config.toml
n_layer = 8
d_model = 768
n_head = 12
n_kv_head = 12
head_dim = 64
d_mlp = 1536
vocab_size = 32000
activation = "swiglu"
norm = "rmsnorm"
norm_place = "pre"
norm_eps = 1e-06
positions = "rope"
rope_base = 10000.0
rope_fraction = 1.0
qk_norm = false
attn_scale = 0.125
bias = "none"
tie_embeddings = false
parallel_block = false
init = "uniform"
init_std_qkv = 0.0266
init_std_o = 0.0266
init_std_up = 0.0266
init_std_down = 0.0
optimizer = "muon"
lr = 0.0115
lr_mult_o = 3.0
beta1 = 0.93
lr_head = 0.00473
grad_clip = 0.5
warmup_steps = 200
schedule = "wsd"
decay_fraction = 0.72
decay_shape = "sqrt"
final_lr_fraction = 0.1
batch_tokens = 131072
seq_len = 1024
doc_mask = false
z_loss = 1e-05
train_tokens = 963700000
steps = 7353
dataset = "wikipedia_en"
Each number is 500 + 40 x the weight over its row's rms, rounded and kept within 0 to 999. Layers, rows and columns count from 0. Numbers have three digits each. The size before them is the row's rms in percent of the matrix's.

# layer 2 attention key, 768x768, rms 0.0941, rows 237-345, columns 256-383
099:427526466503499504491504548452515481452413486487483557538513479512530456455511530561453537562524457580475485517561528511504472483519444516537539515514439453509475507478449472501442564544451508455464536438574446566476490514487491504501537445569490481541523547506491380531432476378522477454388460467468514632568479507531593464498523501576534487518495562508543498523537452504441401552521
099:509473535511458567502534568513476489481512544499548483497563540466428489536484507477513472447465540563502545465473578511547497504444498444494470502467482507465499511525565471490524504490546514489498520489440478482567446473455469504495520464515550420457529433539488484481501458517467561509548553493530570512534435548508496492474519479535534544562603504435472566521496527478501484505472
098:479449501552424520597495532512487438473477419531538509483503493379502497492414529529556450530482452497519417458494512552477522485543452459504456473566507535454508478524472494482556486594556480434578490613509479548514459514463491481607413573519510456555451477517449454436541545447512428466539503501434481455530486534491451500544466497498492440456461437461488492498530494542476508513429
106:399569517519494465495485494444511520538458583517485561537504506619501516551408557475526513509517491535522457508530492426458468432546508438424514492517464561552511504546535544503524497506426517481537462514479573522427463498442490480515475519565550429500529455461492533508531536439494444460562530553535511423535515483464524558484496462494534556567467598491519560495518480486489506394462
099:472533479455519471505539504554460534511541538495559508490532458531498554547481496442490444634509555504478469516507517481516542435452492513518548532528429466538439510534457533429522515467497530503515519476417435477425552500491544514543487445472522431469427527494515518470484483480517460534514478483476504509465528423472446534485494507475521428487533406522487553498526531580516446529580
101:467494522498506511444553503531520570465517437534550530490479525469468459564584509497566446554482544509561516565463437478479498506532592519558538474497544551459549501530546485545475530474513508534472440468475508521498581469536536553538423400484525481491491468522506498460530516508578453490477509557541440555528527533480463495521433499545491476541468527533528496567528487447560515492487
104:415486446520508577475493451504529482607544535520422428464507549479478491505500504502467536558527527556545494504525499499500515487404489498576524452491529413480478449518509473448459537477439449494534406553542540476495451474516488576503475557506526554514472503503529453529559490487513464504521539436424541534432451548478470492581581433491436520459519522466456493526452479495476442521530
107:478533497457476460508516501462482601512480524517519465519453498412456522488430498538472575512524520554612515485529481526460457527546488503402478478437439474459486522524465525563506480476537535476503531508488526461403535515475506501451500551512481548533473537568505395459526514510537414496425489500495503483502472492540528528535590454545426487580496507449534542435499502563510482497551
100:488499518510503552438604521448520570456513535527543524448511468527584559495530473514492530525468524518521552469490560413463528487533462471557534499497534490527498434525508507497481577519541528424514453515427578525467476544412510503495543487556518514538546512484499484477478483483480587430548500488548577484430439504417460455571571537522573481538432447549531560450599515505501526534486
102:438518496475568546486499483508521520592505549487559542446452511528487441517459519483501493556512588482502525505554522527544455421564517525511491476497469493511490460454521556515513469476427534564553529486512502526458463512412466436474567534574551542530505502540506437567452460449466476485529477488453503511554484432448492495503544415523496492505535482527520486524523454584497519541494
096:395543475495477516516491500547545463488517509433543473550488530412531478518528483450532405485480470579525519441522488461496501508501512526481508535445466550517442500465481522498471533345490484504558516547489469489487544543506479538473481561491470507494488526523462448480472534454413537472549518533486426532526443576506518480438410529489560481486519479491515484497513467431496519513581
112:525469491491514453402423518557440511598557498524408469478450518436516504506506528590571451538520563466556520516570513547540471478516533448556492582482508469450411492511459465569495468449474559542469474466531498555510527474420455495503497466464522601494504486455479420540506528473467450482531545509492487500556468435496521534435546462555571484488494502546508491461476518477509488532527
103:493536522525573566561546524512486478476512485518506516604507469501549493572490473418537594503419498416473528508514475524479445494514447483534481512451487540502523496475440470502469573432519481460429537567447502496592522426440469479475447498567524481498540534499548449529537487537443455512513541528548533511493507523551455492526585508551598510517479531447539559486510523497494482526547
103:442520521510548536452490469511515551560500537533454476517459433543509496511479472576496549510480486509558511567491604500535507439476490499536501470560459477485410484501440554573473452495479534515520486479551498472499537435511455505463503427502498590486486475521494461515496516448502492451508497460506505465497506476517451514500515437542466533561502549528543582494527508530546482505496
097:536477550459535426531508479512554529554423495556493584494547587453548459479538583457485540514524489512488505410469510508489441506466527469552519486475473508456495555502507525536447477431517443505511477482492464575487472475563578527474436527548536456479431562502386482484547491549518527521473465484490493496490467488538527494471555445478453488447463467466439497451504519467471561509525
106:541486509499517392544478484511474503529477578506542502569507488553426517436475544492529454423424471558506505567541492471454507447456559473570502470534495447473504494505533457475504544485497453525466490489452466496512429528470507480509486510512525508523479475519511413522524513431492473515510490469502432523517456474536470491537558476542534544462562525428582492552542529537448517472491
102:481509555492485502452567522477461532451494522542467514552435481483541505501521493491439479507564480497601457511502451505502472575434573463549518546498539511457501462512445494497532513500511451472531536450542503504526450496467470561562484454530536496486587520505516429598541489480540424529481503566477529488486457528536515512542509493481559518516496551478561596470513480529477459434623
099:480474580512454429552439517496505475511521479500510489514480499382582490536536495535505511468508471507467551541426493454485576539434418549575496552468452501522517486502501482508449448437547523471459508509519502505478540461486538543538520456541465497552490464537429482472490534528469505447526476494479446580520502577546406468508430553523540517506491462536521449571557460484474553514525
101:373487463517502513502469423523536519503473433404413492500575508464493539510494565518470468507443477452514478470602535443461479501565496449435449568466489508557563479556482432516483377527563551520449520544528500474461501492470513547501430501529499444464479539513470561521463500484508475497503552462525419480483479493425497460445475520474478442495485474474483460447502417575466490447481
093:477396436484504511501445513505535486512465529464544478425471516440529482492470523469495461458510467511566510499480458509433581519572426580497468471521533490516475551534460530553608515514433481537474511489508515563476480534525496498523444538408516486473500514492534535484495462520499575422491528556500532493433440462495504465448529462514554571449517524518554543467490548496478463485507
091:457448438516507591531428454486459445605536569555409496425453469472492533474534456532428580389467500419513503497532535475463466463585499463464491462484505497463469473472615521526490590397504501515459458482504500494448469484501410546527511537485478531508578501518487440539465457461480556485519527581449557536596424523473471510481448493498548444580524491522546511559501488466507479418486
092:483467488500574513461514508514551503528530488533464526424439495469496472456517508471558589474522496464583490545463431393545432507556497457577549427468510456525535451538463515440520551531538521545488481493529491436434492562467524544494520540531478459533586506500514415498485573471525533484482539491522507575454478521474514615499550542452513494461522552517529545465469474523494537492466
089:509555518579549477527508551463500447453593501476497518587464492527535480472527473533516519501544514428392515475413572441531522501486509508490499495443474530544472471503553418484456453487556453500554434510461545533477558510512508466487479464508515468493482507533509491515462531529553483527550560470556491472506515467503515468506504450458394512544489482477452485473565516493528464503542
086:504477488476519552473519437493504473522482598499545456523475566506519521518549471436532458491506499490469441495573540549453519551542457457519592515512493452495520478506442496454531444463507498479439541470539439512460449494456511504521539535479540546449585468514524499490474468530502516493489538528547486497446487542481465445579465443504603511394504519562470549511501447512492458428492
086:470536560537470476477516530504552446518456465552583488560517537532516564525465601499552514532438452463419594550563499534514490534522492528522579472500566502542558514479503581476524530517401444506544483470580459510531417562482515415445528575490515525522533473541412509446464505519509492445450441431532513464539499516496556417483486532514493559521503499492510523507492523547514498490457
085:451492504484475565486472489465526446493453567527517486560558528489545445439420495456484419540526530427510547492507492473505514562545489490421509479513531520417462537460502546499477561534520485509444457555497498475485521518489568549497475571476475396401564542457448482525500502475488536480456474498484518425517470554440448470437514491547485563494544476559549467483516475524518416485485
093:474536512528538533456491459466513458443510511572402470498468400455467561543505522435425541476467439527516486578509528475529503544520547519553469451479495512497529419485450559565489504474536484473472535551520481480489489535528491527555450547520511597522564428515475522531466524529472530476485521490544483447482427538496437623473437511488468471493467544525547505428499450466519452491540
090:582530466454518505536520430522500554530517529519459511481468482532458477500466510565516508512478495547470500455523469460451479487540581489515476549581559543448580564536505509486530586502463504433572500578515484505527518507555429482528535614437509537437445493538528445531545452492500541483490494526515508422564484450449532532465492532516477483582587429500521561505525559474496492451500
095:530480561484362451506426523445489462456586603543545487574405456476477452433464492456515549488490452452522497555473518539497509533476494538607503429526507531490580570514516458492491459456540499544524444507482463549534505500502435526521598571520416603509540517458442594486515559488456487471516498535477522523491499503495452452505467523454553518513470478453431558532573545520510569480519
100:532516543473522423520510475492481506507473494524479573533511529517515442454574499454536479422510513486484461534524475463490487521506493464489496467621500496429528448509485467501561500560584547491500465466562525500484525455518433586529549473505499529484533515482560561554478461509410459528544474575488555437426508491410550543489473574498548468490474528487480507533485521429486542526489
097:453430421461448496561562545491508472485500521463525496460545481469521546474573515437535534499459466462406437582491488553511488493517543445481443457498487592498474500540539536486603476520509489495488510539557423447498446480491530574523500557450522480525519470492454493453520527482454475475599453525497487529462596598484417542458453520526609545491461497433499502497554483558581536550491
102:574543457480425479449480471481473532506492453496532491545501476422519494453522558524509527412487460406465470462487545549548497505510555528536477546482505572495481522519497491532493470449554483423511494555468432473498482474513561474505545508491443435452400499483507494477475473497487521510556531502493500521525517539535515441476463484505563467486432525425527551561494533493482529532481
099:541509481527514444479459512451399564447471514521532516513456467474498492561465562505474485533472521518525452432513501510519470567501474491536436494455548492545454497489529493435523575439511510525588505495541521510544550364513462561538487505484514517483429445437501515482511552574436470480455481442424493446561545447498477497595571504494547478472466399505485554597510490490516503409535
099:540464470548560557489479513517435433562470588540560473497475584418478545549537502479522504527453573523541505532532492499537464443537587532535452522480495531559538434475509441487515455514460450493511468554516508570447536527484543470569471519522468494536441499483486437491458446470476475435511521447509451432553432501438531454539549511522471517497495542455564552481486517473505475492449
099:545502504526506513472545488545533425496511491476580502507514484547494542491539488531488539468504502446502478472572487494520511442523448485522494529448487466494505522476486552470448523562524526541515526521500510417529452535407468456439545517503460567534494507455519556556505521487498506526486472499468459472445483486476495443466504603484529521540524563516543446488518442471455560553501
108:502448516482517563482527466513581492477525470449459557535473569428477507406546453478473474529511461400508525493546500497526507483459531503436482509510472553481457458457439490569508502485453462556529449473508496516531473541532526525537478487562403480483524568452446500470439427477500494519526511523506539531468614517486487469488549495472518505561450494495473483504455510524526536556528
098:511455507408433407549480502518439461516523594538522521447507488473516469480513481520480502488484484446426428536516479565473478487533481451472479483433479516466501534451443447521547491465529556500478508506530493535550444506517528530575494517462482499452620539484458424566479556421425515505542509514496506486453524495545419496490450534490584499461474489445400502555565465423460420459527
105:473446464459466549535514533475474506530497479525469471502575457498518411436471417456575545433497481538407457554528537426487436484533543504527491500478528490494487523509474456472509506515545520487477486505468496469477504483515537514500454425529503465501626458457479485480456547505480447501537521508447538481466449477514516450472550406489545488565515459532515503525504518537522530454505
101:501465446529519513537503425436456528514484510488530504459407516479457556495483472541448515456517475517554502538567499537470465548454505517555489531558506559533456495498489488579496502543491488504495478503489457542568576515517538508505537524510631565449513487540479476473519545502528476546516517619485517462576448485480529517517548430459510533519578507524538598495490521481534506517426
114:456462520542499468501487521497506482469595512470516484501485534462548515470457516502518484530499441493663442514479575513502517513455533453466454504411491537518496472441561480572474535488486542489492531533560540527501504560533511478517489559520479479517409498457551430477505454498470447546420450472552403528485446429444463591507596540528541530472496472466469491451459527496585441476476
105:383525403500535453482565480481567381599471547466428517528578508524512519460436538494509474499573475523536441502476534500460446426491533547458493499412470494484459493484492498529571519517426520440495491523535527486523454481494466497478535573597560508516502558465405450464461476453502520483489535473527488510500521492515567445536513385420432500568470476489534544487527442480502472478473
109:519469510506569467391512451454541482540554580513478579491486499477488497588443508586484484571525538488446512504479482560456438543525522533523525502472554546459539507483460508490533512425465498486504564526558438435515558496521452439527499463481492520535533509498527533438535531512494542512510505526467491459510439504543523470579506481458457514539518449506549485406447440514516532475511
099:525400529527472473508499504517488533456500462504552526546600415457514514504502536527569517472535507459465514468494528471537458499514458533506574476477497593529582467585485540485567476505532447504540508441543499464476490564434506555432440441418506535514447505456580521481479538548455510473494386478499524486425557537507548403425464576467535418476496535501547526456538482470478581571498
098:488526519575521455403504486467497503497567367496490482607469468554441524512521494448520463440515529527508503528558465495502466523487527554518508439554461495431546508557504494425537478485607498431502475448515507525568530426538576525488483461481529554489487490451533482516522492506552541508504514459439461494573509515545515547588516372470503496488480506479563548534474486543453525443503
100:496451512481512488469556481432475528489544475519441469522465493508496516416480514449507461449499577541590488539459470518518441515444408499563511492413549521486519475496450547512432556496513574558528496523586460547516501533508507505477496500536383483446482545530542485534450441464521480546490510502482533555533474464550536528551478549532514512472501604529455520539524509550500487473474
102:468508569543480468503542507516550488524589556554453533584509400457477501493479542459500454496511456458516554458511459465512503538509476464491530460519503450469409471482539528496547511589515537441497521583513580509461490500514428466477583522465549469543476450518450547518540509514531474514564494454529513513591478438588528474540488475568494521539508427549483492515487420517557498495500
107:424487580482458532542509522472515427488480416493457556468524585432497480477469535539502499474543510520457503565468453486523541497457483563544545425458522496522526515531482498507458595529472543411489462550500541414517542547515514509480468561506511438520512502566499552480528494438522486493475530528502553494483459456487541483513541568508431498483447481483448521534518564449492540527454
100:435457445447441479434519419484507508514497551543534488500471522373520476494522538530456483503529528538442482511523514508510525509514531532570474523468502469554574502539557447511467531469450505543512455545527494493509523496570452516497561494478503509503516500514476493492537520454508493510523550431500537529533496467415563467483506601566555532472436452540426442560489506539525565509500
103:474469516482464466440491490529517566519486502559474443564567454465541487445419540443441498507476514593530490438516518464464465551437543476414475513512520510519435536619455485513493519492488473523492487464475508511470510551510530516555482556521545465477507513464459507457468497498520504479476482437488497519503496439496480511531426541440518490452469552598409499491476522503493525538480
099:488540479482473483544509488445471534499532527602515473504448575444492546534454497529530492517498437533541540504425483520508471478469398427474532490447548579466487468498527495488533510497410546502474566525501532553514507511497544439458499518462488523488436505481523465493512471453525481508536508467455500562471543500437527518465512434526517510519525508497553511566562480524482477462499
100:456462517477482468477435450499565503465534519504501547476542495535462435522571536496499495578464590518537409543513527530510486463554475416471480481500560504512543507555486530376436463492515500482472428476548530545492494531496476451520489481474511541534512437485492516521442430420501526522509542452506521542563486453402470539492488537470531479488545437481519480514430518487408510536466
085:484453525486478480504470581509513528548541410441536490505502446532502498504464460561480503428468488489509492507553504478505460497474504509563530526535503481571436524455448461488550526469539459497471535553504474494472551458518497527500514485538486532477554469470532468467535501556516477509540529541507542524424505487415491466520536465512464472572516492520485445555432446517419546503478
089:528502524502504548521452510477503517529469428465500472474482502602524545528466494550476547508510514472519515443472489427564520474486457472472491508448460512517472462474431540465480554495536469429528528440551488423504581453458510534445452466519532508454536427493463472464558545514490437490505478558478536455464480590505459480583491595483547527477508486549482432578554482453552582485489
082:542468529509591450487530524447470516516431537478584488492415467547518438531539496491508531492522416483479437501520452470456493473538480497483472599522485528474471526534489454500558550554515465472504495447464441497452483418458575489558449530526548445552474520489501458602503452509566494415546427570468545529466421503473476480492487451495499462473414520477506465483494523499437505460522
086:470463428463540468524535448475441531492514469480492542486487567508453532510558491496454554491467505544566532510500497482492443466477484480468512496497534440525447476506487526486570504428483511566463490460546528477508537582459450508495497453499504592505560495460497453491500579497587590449464484491506486432502428413492525540535491513505516506584475531495491547478577455538562484458454
092:472465473489488492479479494508503504520455448449511431455537492518454500492522474480522505498514496540559521630468498477516451401521558486498536518455516506485562474559518490575497470504492456472445492453536450493542472527525471490518454461503543522569505558541573477512480510530443540491528439543479552556456455434542428566491562523504497572508530459548504546505549490567464454435558
096:555444519558518533504467445466450465476499451516366448461451599622434420528478455446506538450505531413455502550551509521483485430488472479553550502452499434566517478413513455506501458428515496439526590527494420441473557555512556491488454540460489548511486520534460424470479437505457528488503458475563441538508434533530492587464483528423483496501465474488463550446422458489554484461506
092:526496536529524490541513477489546508477552407571424406605533449545525524567487532476499489504498467447518558502465501451536475484519511525544511506510528489432583470547479504559463451437497506523413479469551472530534503521492512512442459532529513495525419541479516462429487467464517505501436511478527451517517438518492532508512506443477460547514527495498453453493499451467496429513604
096:520436527449532526456499507437505430489520425505473493468487550551533449417543531498503440506498471453472494557490570527538607468568489518486502462455517525494541473590553486455532435530511499521450486430510474526515481495510483572535453517491517524597497536512468565492502528471513519484510549486519451502481506520547476468464512543492543563438485531511492422489429525536513400441479
098:513535546485452520461525548495498573495489470443476529462554501492477469555506455505504557423518473577446518489416425445527479454562548539501466519450469525514514517496475474485440525521487524544459537400469476449460559481498496476487437441467445439486540480453507519485531533416469447531539375503552551492493499506498505453520487526501506502552522492511503512567547496481504519505516
099:562529486426497530467503449559500435491596545489503489528389519509473500444495530477513598571487488489497455478489562494493461558531445498506499532514609459475508501440500493543520543497474461488511529543573433510490532497475505516527534507532442551414504492527524501442558512578540473481516471484475500494511499520494513568504470467566509514398534529545540510457544510476460498483471
088:438489569523580482492538490529489489507506514531511491483549460458522492554417455507451452515538469501506557436427481471503463463487527559488508552476501529587496469498517428510447558453536532414419474542459515487505496443462523503455465464494530491490475520519568560548530455449496474496496577462534559583504473478514495458493497524471476524524494413510551551516468544507505488605549
097:513436446550509445547507511481498477534466499490588408549501506441538491470436530520477522494425469493521524482562489524512540487494489513499512499513527521536512404485457478447423456545499528423564473444548464529539590487579482501467446541492536444546473514480551541503569563483503482484405456534459520472469462552495469524442502522508485485516484563463503453520501542481496449645505
094:523551513478499465553486494507546559504523445524481464429489479521434517562484491580627485432431508524455466526470502526547481469516496545445517532462468514538539597493523513466477434440490558459589580519438551489500461436524540431484497525568464573495501461509498562514539498480481512533469464571480519564533470508554521514506476530481482553440391470553496519572578513475494545471519
103:530540518489394493512434465473408460446505584512472449432466531540516482446440505513478444526512469399452550501469502540516464494512434507423511518581456556476480482470538495550494505538466497528519473478483432431482536544516524493454487515421504489523482465540503513445517509577408532499487523536513547485571500513566436470472460588536498569505386562438535493440470462536536489550476
099:410509527539534506519444520538576474501574514515461450534544487484484490560490527507486504474387471489462502500582460513517552538459480574530517553450473467515561523497464478535458514524419539485538525516473534502484474569482541494498436574523581538577441492476550542495522484522605560488491475495434478453527469526519482496503554512460505490480578450572502456467505480428486493492559
100:466467479485519490472574530455505486549466443517473499520520462502548435489402500513493501425527560581475462521505451512604538523550540513485485557454479448517495505540438519492536551504469527486482550518522519545452564471484481480509573501495418473487474456497439460520491503492540529495511509415438530496542461429500507479522537447513442473485483571457486498480489455482560508435475
097:484568472549557480566528502533539519379509491472540509448474499472500513581509475488480587552472475501528544400505488495474495575455554478539476454527484535437581539490479506488542487499540460488549456475436525464529478464463510592466546524485454478578492543521532524505531485561545499422493520522591514501453571586611478487519503539419538471543412540473491472528477477503458487460536
102:468493568467545545540441490526443475477496537510533498523507457523498517467487558592504529486497542526535500485495523495508447506484600472513552551542511489521497470466502519531442531602482507501439509500634458496456504508542455490552563502428514539516504477611560507559454498483508428541503488487513457483473519503486600510489462452508575523396533512514517558512392530555491553500498
101:490544493499531466510640465481534560512446507507487510461510523533472522479502538530503482529538467442514564475476504510526499504513522480480387582478473416482446477565514506477421424534507473458463486496561529566497505439467525502508460551505473542505503488589547486542402483527474452519447564512451488549441522519523543512439530597429512478486439475437584541479527502474562527549457
101:505538518523544566451493435530489496497548559490509565519513525475555467555471517513478481406536525609599503499497514448433462522484435473505491498518495442468485467465554514523534510472488537426528530524450502504467497435437505508537554462571507521521488465424523409537549472475468477533453520497527458476506450400557550570458591448501531564458492496505499576555511460497434475474504
097:457502518446430539392527568547485517478437511524510461498456495486480548449467493540445481557590518588555480524529512574453467517451508531529505422512502527493481558420528521514488530464513552492520523514542502547516505506565557496547530463469466483479511448556501544480463495484465448519479492484491489476545483501511562507475471461403494544505484588478553539530487553493490496566473
101:453546463468495450541537467541536404485494554531460487494503483481521501494514459449562538531487508502404510547547418514562463500525535447438430551482465495462333538494486489478537483502482480511536516517550524515506459444476550418534569511509538448460541561492542545540501449479551443428556517489468572522483545520557516506471480620469569387510508472507422482497457481562492518480525
098:472631532511520432461524427477453534471441498481580468498527452431534457538456543474464484445492507454509505486531453475497468499512527538458498476510515538507450460469564519460427485519453492460480469581555510422505491534442536534557458555497464492526538496505471492513513520476497503442522540465431513432463475571554461519515544453514460482488513517487540526507553556439568569503446
098:532478531469514524441553550514492458609549499466466512449535521497510502481497523473511471533604497477539472483571490544507508457444482518465450424434494533482455463506528587508465555442405495427485491511461470443577550447505427521541481472459512506520523504476562451499548482505521534424551443474493494482488469547464538551464480472516524524476509507503484564451493492555452531503444
108:538474433446567564410467471525438590459460527562453481494488519441577541531473518444476516476457524462579482428554448518492495517507492561528530501516408445527573440414516521488530497478481482496558527518489499494458507489498549516496462515480531514395534502517547423518486517487555483454378511454510443527503457480514510565452537517491565540545561464525481476557468495448503418435500
103:516434463539508523492478485478554535489564495491564481495559598450508529489504420424439498473421453494506477447493455489508457497520548546561491536430436524489552470495528596441545482525595497512469507511458473544554525523529564444499527551444536485412569492501501553551475517465509508510524412597544521485458438663473487516484455563464579555500518535458480550538544597514524552573480
101:469407480520474509434472525476484437524491438479527478590524505492549436452520522557462510525470505472570485490513574398598501454533505491508401536522469465509466475516532488566557487441468538491467466470467498528492535530516474469558555487494507489542492498474487448509490470455533550504448521469534442466451502438565505475511499563487514523501515497520457530527559507483507470426513
110:501496456511517529452521495542471486520491510494468441487516565443481544547487516529417475485549510505462497535515515517475507414523480503509490449480521518469470467506498447495451471539423418472481466562544490462478556620509488552498456530537586510429505451486480483475461484503520542469434511456506577558576414457433515473538512474470530518570496491469542443476566529478501526497422
104:496461472482504427580511551433582470540503560532494493447520460512414534402477505459517475466556533559475521476463481494477477467502466572502453519586432482466490483562469461485419403495447493561518527485491555455550510479429473514537495451544460515478524519457524461474492544520528468507414457560486607528479613514529542533502392480574494514505504477497457571549507561485522530480518
105:510547469509513513510469479475470515565489463549435507528460541544520558473485488515487436584436537493553507568403525533386501550518488453512550457469470440556482453518585481496567551493453500438467512500564459474518507453420470510610476515492497538459497488528526530489565512529537504469447536553463491482508533477453472450538485456478558502424585460502506550463494478501482523444459
103:558483497529469462461487478511549562522465542537466479442466471472551532517516456544480422491429550606436512520530467491461435556471573481483489462465432497470480524536483484531449531536492483514518506550480495498512432435487410463577554455517478494462479455531495500469490480526474484564498540519500439472430537472522480493570488474485485546514453486563553401523489488563530475501482
102:481435461466547507524563513450445480487448465481490486544525513497555571488458480421495524488526577541436525542448574534539498490572497459468482508540484491482491473478471473510515537534530468519512514565467417541522448536510499499509520546527493525508506497539483500420498473498482541402479501513443526523489489469486531444483449526491489489448548514531500497485496446462484507534474
083:490524578499550499490470500462499544518505437536462595512501430549474494469520467527557501519471489511477467546459474525480509476547581482535583477532524502489555557495535521486470470440530476439579501451475511500506502504478444506449551490500517454464455518480537564495543515554493437505477536489578502540427532545506502463472464573422510463454423451486406493574517520546541504524505
082:558539442500441502572495471533521497506472531437453478486487537409470532518530505435545455541527528548492473471460439527422499486524503551506498488474445527425505507510463480470548534503445487519564491484424460485522490492422464499496459501464441510518537413527552435492473539448527487511540490493439442539445477494570518500519563428568476524516551570465567478521495508578468513507477
083:497458454553478488461460546542472486545438521521529407450444566475546452467526537509449422492503506499491499508483444517497509542546477470509458458547541533483455516463473569575500524520502429478529489577495486501492486556514439544551450506511446533456482567437489432578523438476517538506557532475559475562476451418441488535429537415518537534514537551462587504510472488488508505526533
075:563573552515538449492532525548506546529532488458436544482448482504477483503443475466538540498507574457431552489450552522481507509493507526540542422512496493477563506425453483504446519523493519486486561490506479470504499423562449560412508514476488469541483511473501513529449515527532484504482519487483531499444450451561499463525482459462473539423438486483520545557507528504513468419517
075:507444455468515529498490417533531470479464499502452506473487526560491507449499507526456532564469457548518461552549477500512442528507501515493499466533533548488546579511518519428473505475442448495538533555476480565617464470400511489524473563535567531453482518492425440487517492512495429477556547501497528550496521460526453529531479483485509545490472487509457448454497448517519536530508
085:502453430499526493411515507506571530468534537469485516514448476518559473512502404527490471547500453509465514463620517473469566500568471514513478472549490496503427455477499573508469533593407426557483497572458497513488508443451464489501411467569543521502502510457509433477499518504511495506559523481456500491522471471455490513501512473497529500487529535557468450466521440512543486489549
076:470496541494463399527478556424447501501463546506591517493601476472474503510470495563480508474498562448501559452418468562588449529403542482481543491555527532523558510531492557456500457432434519532501496500563520417560452480532465512532525495526404491589539460476551572521547478475494552530495535499520506565518507474416489510530461470544508447474386515479465475516544509544508520491459
075:492482503547493531488568520515490510448534485399453483489498452525548496552496584478551494536447513443472532473501429512476495498534508504510507511531586488574515504563500480544528553470482467497425543537515502396532571487508567479460560475451529526562470484490473467500501514494529451561504573446349502521465520538509433537592458465535582489541492533417487470511514530588511458475480
087:443479531559505535510529458482505498486518527480516468500446506513434504566460497506469518581525540513470460519511470505516459447477439507571529487459497465472533505527585499640459410525555541405556501401507453514523535493547513528486570537487533462508432419512453470432523535554527459446389553418480536488469526507491463462527558491537475496518449442531455570357451543493504531492515
090:422541520499561530464496487552537531433527515505460495493483536561510592523436426588476456547518509502403482499522509532550504478521468524547551476458491457435464564545491484465467467536516500509512468537572584464513531425463495475546444500518518466458570488486568535464466511475537500448485521421533513452515460448441478490509535468489507568527492406535523521511508557474449494481518
087:495453506531489522521400459517469462496514540434526455468496502507475516460467535507449592517480498491481529460454539482491499453569508496519482523469361491453469583495488545464460512551519518489485554468488553502512469483446563501420537457454554535549469550511483514479416527535483477436501433438469519398476467505526502511531454511462498484479581575566493493519456524528532543600499
097:505530494507516474554506504553481474510533515452492408543558480443485471477429554469491500515449493465484527485570550531451471496432531568522524466455411509492513477522506431572512516403483555514579528487501416533570532597436511522490538493578452475569468534547447493487487492505512472493464441503556453494534492520490502513520496522467516475533449523545503495477488496499581527492545
092:568519443429467542551545565467553543436527485495462484542478567471488511505475581543489474414501515468505489544510610521481628474485482561542568476482574434559553447456528520508471478531475561471408490526545529525484498510563442471531454459580562444491537480514502541539529528504554520485410550466556477499479491474469573514582507460481536457447430420493538410510475530512497529515521
100:505492631565545460517461478471426443478552486486573523424538546585495564533511452511459503464488472514426534498466553540562467558506515511475541558499544540509521506588485523438487518547613533463497542470482539503560454475426527554550510494512537497468482508483471507527512458447445504470511514561509549473511516492512498480504489515495554447481464468421545533507557425492457562482544
091:505547451487456502497499483373522474430496543507534463543530469487446533480453535445429412436486494540548513451482449499531489551438483542481537522449477516546456554507478529582516457474422463510519483469518501471535549545523445463542402437476452499530497463468506538507566530578467502508405524447453467492514585470474552482523494529491524510443508507512590506511595546488550478444526
102:518505499492554477484471520509436494479526543477502525554452387429408518546477524479435522528474523463547495462527508479475603523525431499500476465519498520500493422467414477522452539538551511526540502440513531486531560533489525585447510537465537526612451487522525482508497468503477538479483503401471486504490433532470573517607520438493410458512477488528509506414520521499487486532460
100:528593475415455488457507521508479429564454524460468396513469505452453465579579546499490495485571535473468493463505482478473528531490494434520545532513450595474539455548509484552457532504539492533505485448474490552563487470472422526496468505531515592522437444493492500509457499515553466485567494536472484450519482516515532488497596523482482501540496482514498523472511521496504469503490
108:483456427527511477532528448440553550548477485535475484451575412457478488537502497528558493465536500507437499526465476485584493473489539508456418493473488479467482516430558502501577470545527464537493533609492471472466483470572505528525515512461497503504522540490511474481483456498535502473553448542557495488526544553448452477498428616558527497462497537483440479539489564503573508463470
104:458550485486486412411463562478493449519590513480509436543460500472458463465489628492505525474468501480493385537467485433446507466424577543512533464516550462538562521494479461577555583485542520432543532515455530534495540503532449485532507486571463490501509480504462466454498487515539483453499472455588479515500500516430628520416590452498495528531401467512480562463512512531507502514503
100:470543538494444541414502501495510568547481444526473542489506554539533489465415538544466538490497477566569473449494543517535533464487469451582463538518482531539478553492510475518500510543548515510475471543545470477433463538520575527494499494480476535490513549540493447534450499460531475521498492415517486552497481461486572549464550626471410534542495497483484460540542528503441481509526
120:514451502549484505452476441540421498488429532491456460506430517438505420512434525485440511488509535462547564518520523478496535463519460480555483482482485495557493531467454478539472517538433593537506568509481537459430522505531482498521492545519556531520521535500469471555473503447458545522508512517501483452514428460504441565474571519457502582445475525525553531492477477533509478508480
108:483490497442518483539512556445535547521504549582555499477490499554530517510476465508498469507483572469454474446507520512491639493464501495530491501511498506432472511487539473460498466478497463475512548519456496446421561482552468461504486564532519549397461489475463443421522552553513602470516560454520463501438495552433542551529573490513485483544450478530511458441495506465527465538553
105:413445534446522579355501461487541524533517459539525472480508549484507515578500465635453550520544440555549493506520455444539509483493476487514510514586467455473458562516426484579450520498416547531511534529463543544429459426553485521512508487499562566437475511503518478465497479507530501418480485461508489435486492448474490618440561474530499563521511491510505508492535505506487502487487
104:573503501472434445513510578496404499494500536515362460496486465588480468554502485493484506468498546481472483510491520509498500448488520501466467454510499602519556463454433486543512509506501570489482493523387447486501466498551471493486468511518501487516495555511474484498471483427562514508465512464492479478517532469497460472490465499534520532509476486507567471472490499483480551504435
107:481472549607501441403495521515518453512571463489478525532495483522558471528518527425568532536431532455509500525587458498487507447502467507480456485525493508463427469491458556509605530424501547517498410474536453422553522476543493480508500566582452563483549531486523574507614548499461556496534453495493460391559500450464445534432551485521533537519613464508546516492447479465547525520488
103:479394489472492458507494582574493527464574452598534426491510525427484498468509505476486516487553491495451475540529523573543482506517593532495530529496521437533426521474462560456494493408537523573453452542594524534585455525459487483488488490506426533512573560493512441514478501509531495539568471502491522479520508514528464661504479462538435475495471453550504525530483454485535538527507